config.toml
n_layer = 9
d_model = 448
n_head = 7
n_kv_head = 7
head_dim = 64
d_mlp = 1792
vocab_size = 26714
activation = "silu"
norm = "layernorm"
norm_place = "pre"
norm_eps = 1e-06
positions = "learned"
qk_norm = true
attn_scale = 0.125
bias = "all"
tie_embeddings = false
parallel_block = true
init = "normal"
init_std_qkv = 0.0234
init_std_o = 0.0291
init_std_up = 0.0335
init_std_down = 0.0335
optimizer = "soap_variant"
lr = 0.0164
weight_decay = 0.0
lr_head = 0.0101
grad_clip = 2.0
warmup_steps = 146
schedule = "wsd"
decay_fraction = 1.0
decay_shape = "linear"
final_lr_fraction = 0.0
batch_tokens = 262144
seq_len = 2048
doc_mask = true
train_tokens = 1037000000
steps = 3956
dataset = "wikipedia_en"
Each number is 128 + 24 x the weight over its row's rms, rounded and kept within 0 to 255. Layers, rows and columns count from 0. Numbers have three digits each. The size before them is the row's rms in percent of the matrix's.

# up: layer 5 MLP up, 1792x448, rms 0.0335, rows 1511-1563, columns 280-335
# down: layer 5 MLP down (transposed), 1792x448, rms 0.0335, rows 1511-1562, columns 280-335
up1511 095:116121129143152147126126165137144109100136076140120105148135131103171130111097149158122131117199113158146132127125108117115133143157111136158144152120145126151148133096
down1511 087:138130110106119078133120090124107129142171138087140149082116077135109126138144134112171114149057101124162104114108153174126107125125136134118122110144111111115114136160
up1512 103:097158138137100163122158144100161126106113126151163097140104146154150146141125162142106139133119185124136171116145163130119135205156138107094128140133144138141157157127
down1512 101:134123125108127120137120132147113115135130111092084109103185079158108152153139114114145143111106137146127093138094127138168134117117135181177161109137119107123160111112
up1513 099:137104147111095127097104136114136112093116127143104135104119152133157163115074144107125183158129100101101124086107139126120094147090137100093143148093112118127150173125
down1513 100:108156125137134138147131144124153181181126135139149142150122122081111091150173153115121083112149157131128143167153088125128146163158118150162124128155160111118116097121
up1514 092:113138171105128108105131103132094106151184152122123123114099170144138172144139137138103094132080111113119190126130103115139133149144161146146091146080140154107117116145
down1514 096:148119089151156155114090139125143133131125099135136100134140115075141117137094109110115134086137145145111100138142142169101109075127119111128118143158116106120087109108
up1515 092:127180139161149133116122112112078110112146126148134099126130164206101131120145118132123143102129112147090150115136106114113142124136113121101121124083116110154098172104
down1515 094:140076128127096145148091125149163124141160146107103159155099093109132125119120151083141100125180136107135107119145134136157131144111152134131078159131125123102111132122
up1516 100:110154107117122136140142129130143120135132136156163085154100116114168131172102119130142142125165134108126092067169121134130112119083135111087117129138142124116172120095
down1516 103:179114126177081154146101157104163164096125097121107162126167154169111124103135094114110095134120153147129105150089143126134111158142128117161131145137119129147113178123
up1517 097:126155133136151108143132146136130146115112131128110135095148197130110113148145186150108138131116114127105124101139106149152081119086089097138131124140148155153133120157
down1517 100:082121107127101105114178114120165143126131163106157152136084097118131127148156087102156108137146141131141094121143152098140136160159143128110108138159100131103099134097
up1518 103:138125128142118150132116102156140164102128103103095092145104117140152106125143118133096091152149154134132172136109152098178190162131106110107121093147115163146099133139
down1518 109:076112126135141113153153142130144113160121142131153138117153161110107153121121115074116149108129118122143104164109136151093078115116082164111187154127150127180150079106
up1519 110:187125100081129106151152126081113144148134181140127145126156130110141136123121168153121103109138139139103146114129156129141115127152134139131083105107115095136144085169
down1519 106:115091141150133129156126127167120095143149092124119115173150152134092134147168098158104136123176146115128188127137136121155110124098114103129127127156155074134152128083
up1520 104:153138096126159099124150127193147105143142103105143124132100096141133156127172118141065127154119118118064126105117116133123120163170117161145116154123131162125141137088
down1520 104:136084134128086113093120126116129106107159130143119115110132103126131148153142134099159104131123142113130102180159155166138148093152126134086118113131121096159138111161
up1521 095:086121133128114118119150147144105143139130117107134118128142146187146194144163127128174123147113146135121074093118117098148133144085162117132119163188141117092101120108
down1521 087:122146137159139153133108128111164146135110114179133138141112090075093110054119110179115109118148125133170169149141162128102137121143120126123137114074144136108132139162
up1522 086:123149118143116183120133139134135127113140149151156170123085151122144109168100111110138155126133095079130154190132153126165160147117127133099063140157141101142136178203
down1522 082:113103131137133077099133090132139125152117098108106104140155095131104129134151109146149092137122152163121113130112116159085106127129096150131184095108136125143127111080
up1523 122:115132101121144120138102150116129122147151138126151134152177095124085135137173101137115127135115152124139090094180148124143156111164125124093111137127086149140150163081
down1523 117:108114097137139159105144149133118104111095128126104132076105120154141145100115120121148180125125148117105133141159124120127122087106098145128141130138142132189150119152
up1524 102:128138111115153134136112113162133106128150160171129128184148165130148142106050131142104097122145166131138105119130131123085136103158145125135132134128111154096148107126
down1524 102:117170139157104155090145130099138136150103103093149112092110112109119104146203162119170150136155127146125150133131114131128138163123100146138126126122170093139105125102
up1525 102:110153113160162130143135120107114120164107129114096109080132129159113132121143133094122126146101137141150137171130119153165135133143167135099162185101163141125129115107
down1525 094:136119141108101143098112137160178131105139131142147129168123090136111140155116112176131147114149166129066158087122103084101122141150087111146148078126111125153149158104
up1526 088:147152173127110094106145100128089114109079128164135141120111152139151087111127118176088144152101133121132062138135115135128087126186124115145149092162153130108126152165
down1526 076:093076074105166174125087121113154111131205152121104133137135134134132173115127126094159118117137085118109177107103164154121142126065099128103126128115118092142137135105
up1527 106:114123136129081112092116106147112141148091121129129164160185145127165120096100069124106154143108103099121083091148191104107178155163145107176141138108097098142152140125
down1527 104:135136133111139141155130151143108120089193141150121090066101102155152095104174139122135107106131125147097164163126109123151090130095090170100117156147161176126103124105
up1528 096:139126135117169140072145124153119131101162096149128131113088134131144132113088100123085102135156122075149130155140094118131139133140132144110164120102107104137144137150
down1528 093:140124147109103109159144140112122125144103139085148113176134157155106147151155142154135134124117099131164117096124156133174131114162127107105080129118133105120150126157
up1529 104:097154107094127109150118134118146100132121126139145100112189137129133122156167180128124176162169076173116165153130126137141144148140163096113172113158108162115119166120
down1529 093:130097094143126121139114083153101108130141118113115111148139132138141158101125073113142070095105163095136123085129137113115126136099132127150107160157185125105141131127
up1530 095:137147121143112111162144122124110145128165123104094107125107138153058140182111118125104095114075073130129103172138171139116098118130133104109154097150075113139117134149
down1530 092:112121128142117138096110085112160132138097131113161152127172109121175107060134133147152158152134126088106142099144093109132172105114127119116126138146172160103146177117
up1531 089:156113123138153148122132120117122126176144171133146098137084112132104124143149114094110164085108151133136123112102134168128135148126148156069141117122150116104138146079
down1531 091:111127131093123126116110157154133121101073110091096128133141140170153158141129156122189116137136139102123112104167119139133151089143091122173115143125134096156150121159
up1532 097:093126097144088140090119086115126086122133077148107127147117140154141140108130182161153169119136063123108166162102136121134122150116151150135140188126090143138140110149
down1532 099:131111143116129078166134125138126165141121164118132111115127089128089124126148097116101105148113174106152094097136095149095122131146102110126151080152149148127107144107
up1533 063:131068147136138158092126103148175115145092139093108096219104117104151107101144160116127141061127126098135089095079084115130149090143153128114152109171115116089159116132
down1533 058:103195118115158088135138119112092143086071091154167135092116142114122150140123119149112106175119127139107148161174137133129153142139109118143119102069131124131119135127
up1534 093:146174111091169104109119094151163109154142146168133126108108131123147098140119096143196141122083081093098147135146120110066130093145123115123090140113140150154158173143
down1534 089:110090158127122151130100170147095132132128095074115134148137116154112158140138141139106123138139145145158157140119128113175115160109143147111133140124137134111113115101
up1535 097:137098144117106067162125166144136103129163150073094119111133112163097105132100118125137110110143134107127104191124120178123141108114120146136167117117077132158129136116
down1535 104:122125147128140174131170129107133148130099138135190132193128121124149133128156153140122142155159133163132135122135142094130149102089146130115116114108151140149113142082
up1536 092:095129126148108130160164103158114139088131114121124128109119156144150148103175148196151151114103105149139092155106157105111100111150142156146168110151125147084167132072
down1536 081:131137140102117143137105135122144147163067108168167111170140115123107088153112106076098112131174135106096163118124101109143161130076114102134100140132134106151111127191
up1537 111:123121147192161126136116118164125117167132163090150135112114131096122136099172154121090131099081146123107123129132114146176121144112138124117168108127160116146142173144
down1537 098:149140077079118120094114148105105140096136086167100120149131110148137118172125095150138126146134131130128135138116122120094131110120105124132106157121125140115096063118
up1538 115:104120119116107174107128129146148150099126130106104136152124134188114109123124171125155123149139130137128105101111165126108119146107137096099112109172098141099095121116
down1538 117:149095099092164137123109118133160155129168119130082140121108113101093124203125119119167161128120173139108108119114112160149147116131131088143137134107086132142093121146
up1539 093:119138145141108149111111166113081111122168141102180151167125133128141142106130112114160120114090131096113079152126099165120103078114140090095126099129127113147108132136
down1539 094:147127119076125138170148099174123109128101143147087089097160140118100099157109099155123132111188107134115163086173149107145130140117160126130128108130139187117145136125
up1540 097:183144108101080150060158121133099155129150122165165116128145114168134150121104133053136136118153098120093150067137130064133110153099153123114126142149137138142137167119
down1540 095:096107125120136107179111108118143101133097142126111115142094122090111133138158108131123074142113151115126089154111107149121130134117109131137124148100127155142115108152
up1541 101:114125144115185145136153136160130107114167127102069110118130118104116102126116136157114139110111099132176172105102102126130130125133144129104066068128109159141111130133
down1541 103:160145099147124130137139109113138167146090135152166146113135156167165151153160090141117123116098143100107056128156127136142162120106113171113164182106159096149135121134
up1542 095:084095153083098157148105090140142163104129102129150119178151158106159100116144162118143129156126142124136149153161118088162123162120127115146121139168126120124138133148
down1542 100:172136108147148069113142168124119095143115126108136137133091122130111184130121103098128125111141138125096066145125121160105151138120115112140118103091124098154109137143
up1543 095:125127088170081136104192170147150160130121125110126123158165083092158143123151149133137116133113125135180100115126141109100136089084138141158101118176146150117089130099
down1543 100:124109146114122113167096086107140111148147173150106083105083126155124103128137112099143164137163137070069136131149170142125146123144132114070175106089120109143122092137
up1544 103:169107129143124202128100133130088142141118149147139094157128146111098091152120101133113129168149105137155118114127088156100167139121127158130091133144067126138118145121
down1544 099:088102131103138067119136146131108066107148123169135156099148131168129170133138144120153157085144142137128144129095118131163117144119134127121152097102146128120142131147
up1545 096:146184145080119116116104145146158135160142135102130183132125095115136186093126109147149158156146079125130091100149122110082127083096142122117122084087122140166149130141
down1545 097:079088121159150141107125107106112137059106109119148088139156162145110082138111120112144126112130164144153150163131098121128145155153134130162133147143126153074127135099
up1546 104:148094139103126127147113127136140133089129116098124169172149127124116125122126129102099135166126167139124116138146155108160143169098107139080122117153156126145163153161
down1546 116:098117098133144166127108122147088131175123143152144125134085147066087152169111107144124121095136115135095142132113075130113139108120061066125142116113086172104122099037
up1547 092:126142146097092113130121160140131152145149123080133141153142102120175128113146162165098130126116169134132166142144118149139098180104128137172140089145100149128104140121
down1547 092:143111073164135141102094076124136115139079144165123102107127144134066144146120118060150137129129110085132122120136151112131137084167134125095136179126154115134154151125
up1548 116:116140181094130134123166134103114111134166135117116118166149101099127134122149148142141118141145117124116139172116082161158128145126095114105147090155130182088135152151
down1548 122:079114139131155075163113147125145155144126121071129113086108138137157111149113109094084093102101137123129127159089107130110105111101110110151135156122133127152119148154
up1549 096:180126093105142145121117176158166121137164139121112140120160114137149181113112119113107118147111147121108109139103141132129097127127092136167156135139106110088104136150
down1549 094:143145144176132126146171099086073161119087108127130129150114143143123124124100115128137102121142124107148167147148122088124170115143178111096119111125146135108173113116
up1550 107:119123116140154184163132152154092144145117129147138107128115104124096157170136112119135165109105123084119134141134141121090137091150145133072096122157130159142121091168
down1550 107:138128139133115137086109134133154130093166124142107164144144127146178096145161159126116137133131137166120132077159128170122145151116100122163143120125105146087113157123
up1551 097:151091124154108120124111130114127142126119097136081122153109139152124103143146114081125138159120155107140148124090162154115148104138165108154136112096134109194082142095
down1551 102:148115163110118118106123137157127125122067112099116150117098090113122135078124112157136136121119132119098162104170076138127083142103142130103088163154110145110161163149
up1552 093:092103112124129090145151106123109143126122164115119081074105106190156132128105103151102146139164174142163155116145129133145150106134123125108125149153124156183128143117
down1552 091:139123112127141173119132163129124125133128108135128135126122155057133159141159153131132092118107120104104101139099145127136121167154136135150161120080139095072110112155
up1553 107:077123105164132150094162107148101126154089092136143123143173084151102140119149098124124154101135125102121149128108196142134161104132118145135133134120134154141130150118
down1553 098:169125124116112126147053143109140144111112181112067140118092185080131140152095111134115093147105156180122129164135111122148111120146159121121158151154116100128143120152
up1554 090:114143152154122083117133090123168140106104118073134134055132131140139136110152169135101147168134111092156117107119102145132136120104152153070142137171137114127121129122
down1554 090:145125124103148146115085165142124091157142121122141110176159117148131107154116115104155110103094139164101129141131152119113134117085083132146100121127139164112126126115
up1555 100:081114105130122138165143098152115134094121110119144151133131110129092126135131108132114112118116155103104141144114172125133131160105166105108110125132071161140100131120
down1555 098:154109153157140110111119158098140103153128151095092076122128123115129160141140135096130133143133093113122121101156080111101130087157084114200153135131111153121137125141
up1556 103:095125187111124131127194130148107143112138107148142119113116084153096120126150104152092116136099115110131146089138110133151080112116120138105136120076108128154075108098
down1556 099:119111124137118130145103122100160134097134139145151156139140127092141165104137083160161150107121109135142129115159106122105130155117136101134118134155142128063153149115
up1557 098:151152131140151156113113119111120124065112169156119130140137121107090098121111130151115157139107116079140139167134130114127156131135175125146140098091170072165160120129
down1557 104:085127117135083121135145161149141140134087128093102106131099137124106178189135134105105122125138115134109075138100172105141135126119108142115105140165111190129115124102
up1558 101:130165144064146176093130115111145146149131098162113145164134098098125078135148138161088118144137167113129132156131116155116124106125092121130113116163090133120120090118
down1558 102:136059085145124125146124139120148128134138141108135110130163105152168171149155115127138176117135132165161158113099094101159141133132162127149082145097165130115145118139
up1559 093:137097148116123151142110056146134119129142146144119103135130130158144116116145109135109133094120125120122119122149083159099161131118096115116179108137149189122104120124
down1559 095:117103121135123085107150208119127116199083122140108125133135100102098125110143140083129121125106111091120182131073146094170111140131152108106090125121153117118135145158
up1560 099:140129132114128129147120130157092085078122114109131106139149170209111149163092151137129116182097154145133136116118118143126134143112177134126122086135105153162173167084
down1560 101:128169135158096147118123135123152151147111175173136151078090083083124085096159088111147158128149161114109112137150169101138162151137116079093154129148131100097099115143
up1561 094:133121100158112129137126108149181116114086120123109084081120148102136124122115171147060107147122134097144096146150135112159103158117127117130143077118122111118125110102
down1561 093:083151154116148111116146150110093157138152135133107137169127133148110096141149123122137158131069111138118143144087129108140128103139114124118110141173091129150130123126
up1562 096:150096140131122144139084124152138120115104111088133131151107136123140150123122127123100122139147145195087134103138128126132190124164095113151158183161110093079112144148
down1562 096:097146120162116120109153079097110147103126116147143135125139126164136151142150124147139159117135123097137139108133134122103100125103178144088128098152158123126132100101
up1563 105:138135121164150166176128123091087163119125134114140155079135100148150131141133120118139124131137168162130128109145119105095181115148087109120119141122066118079117132090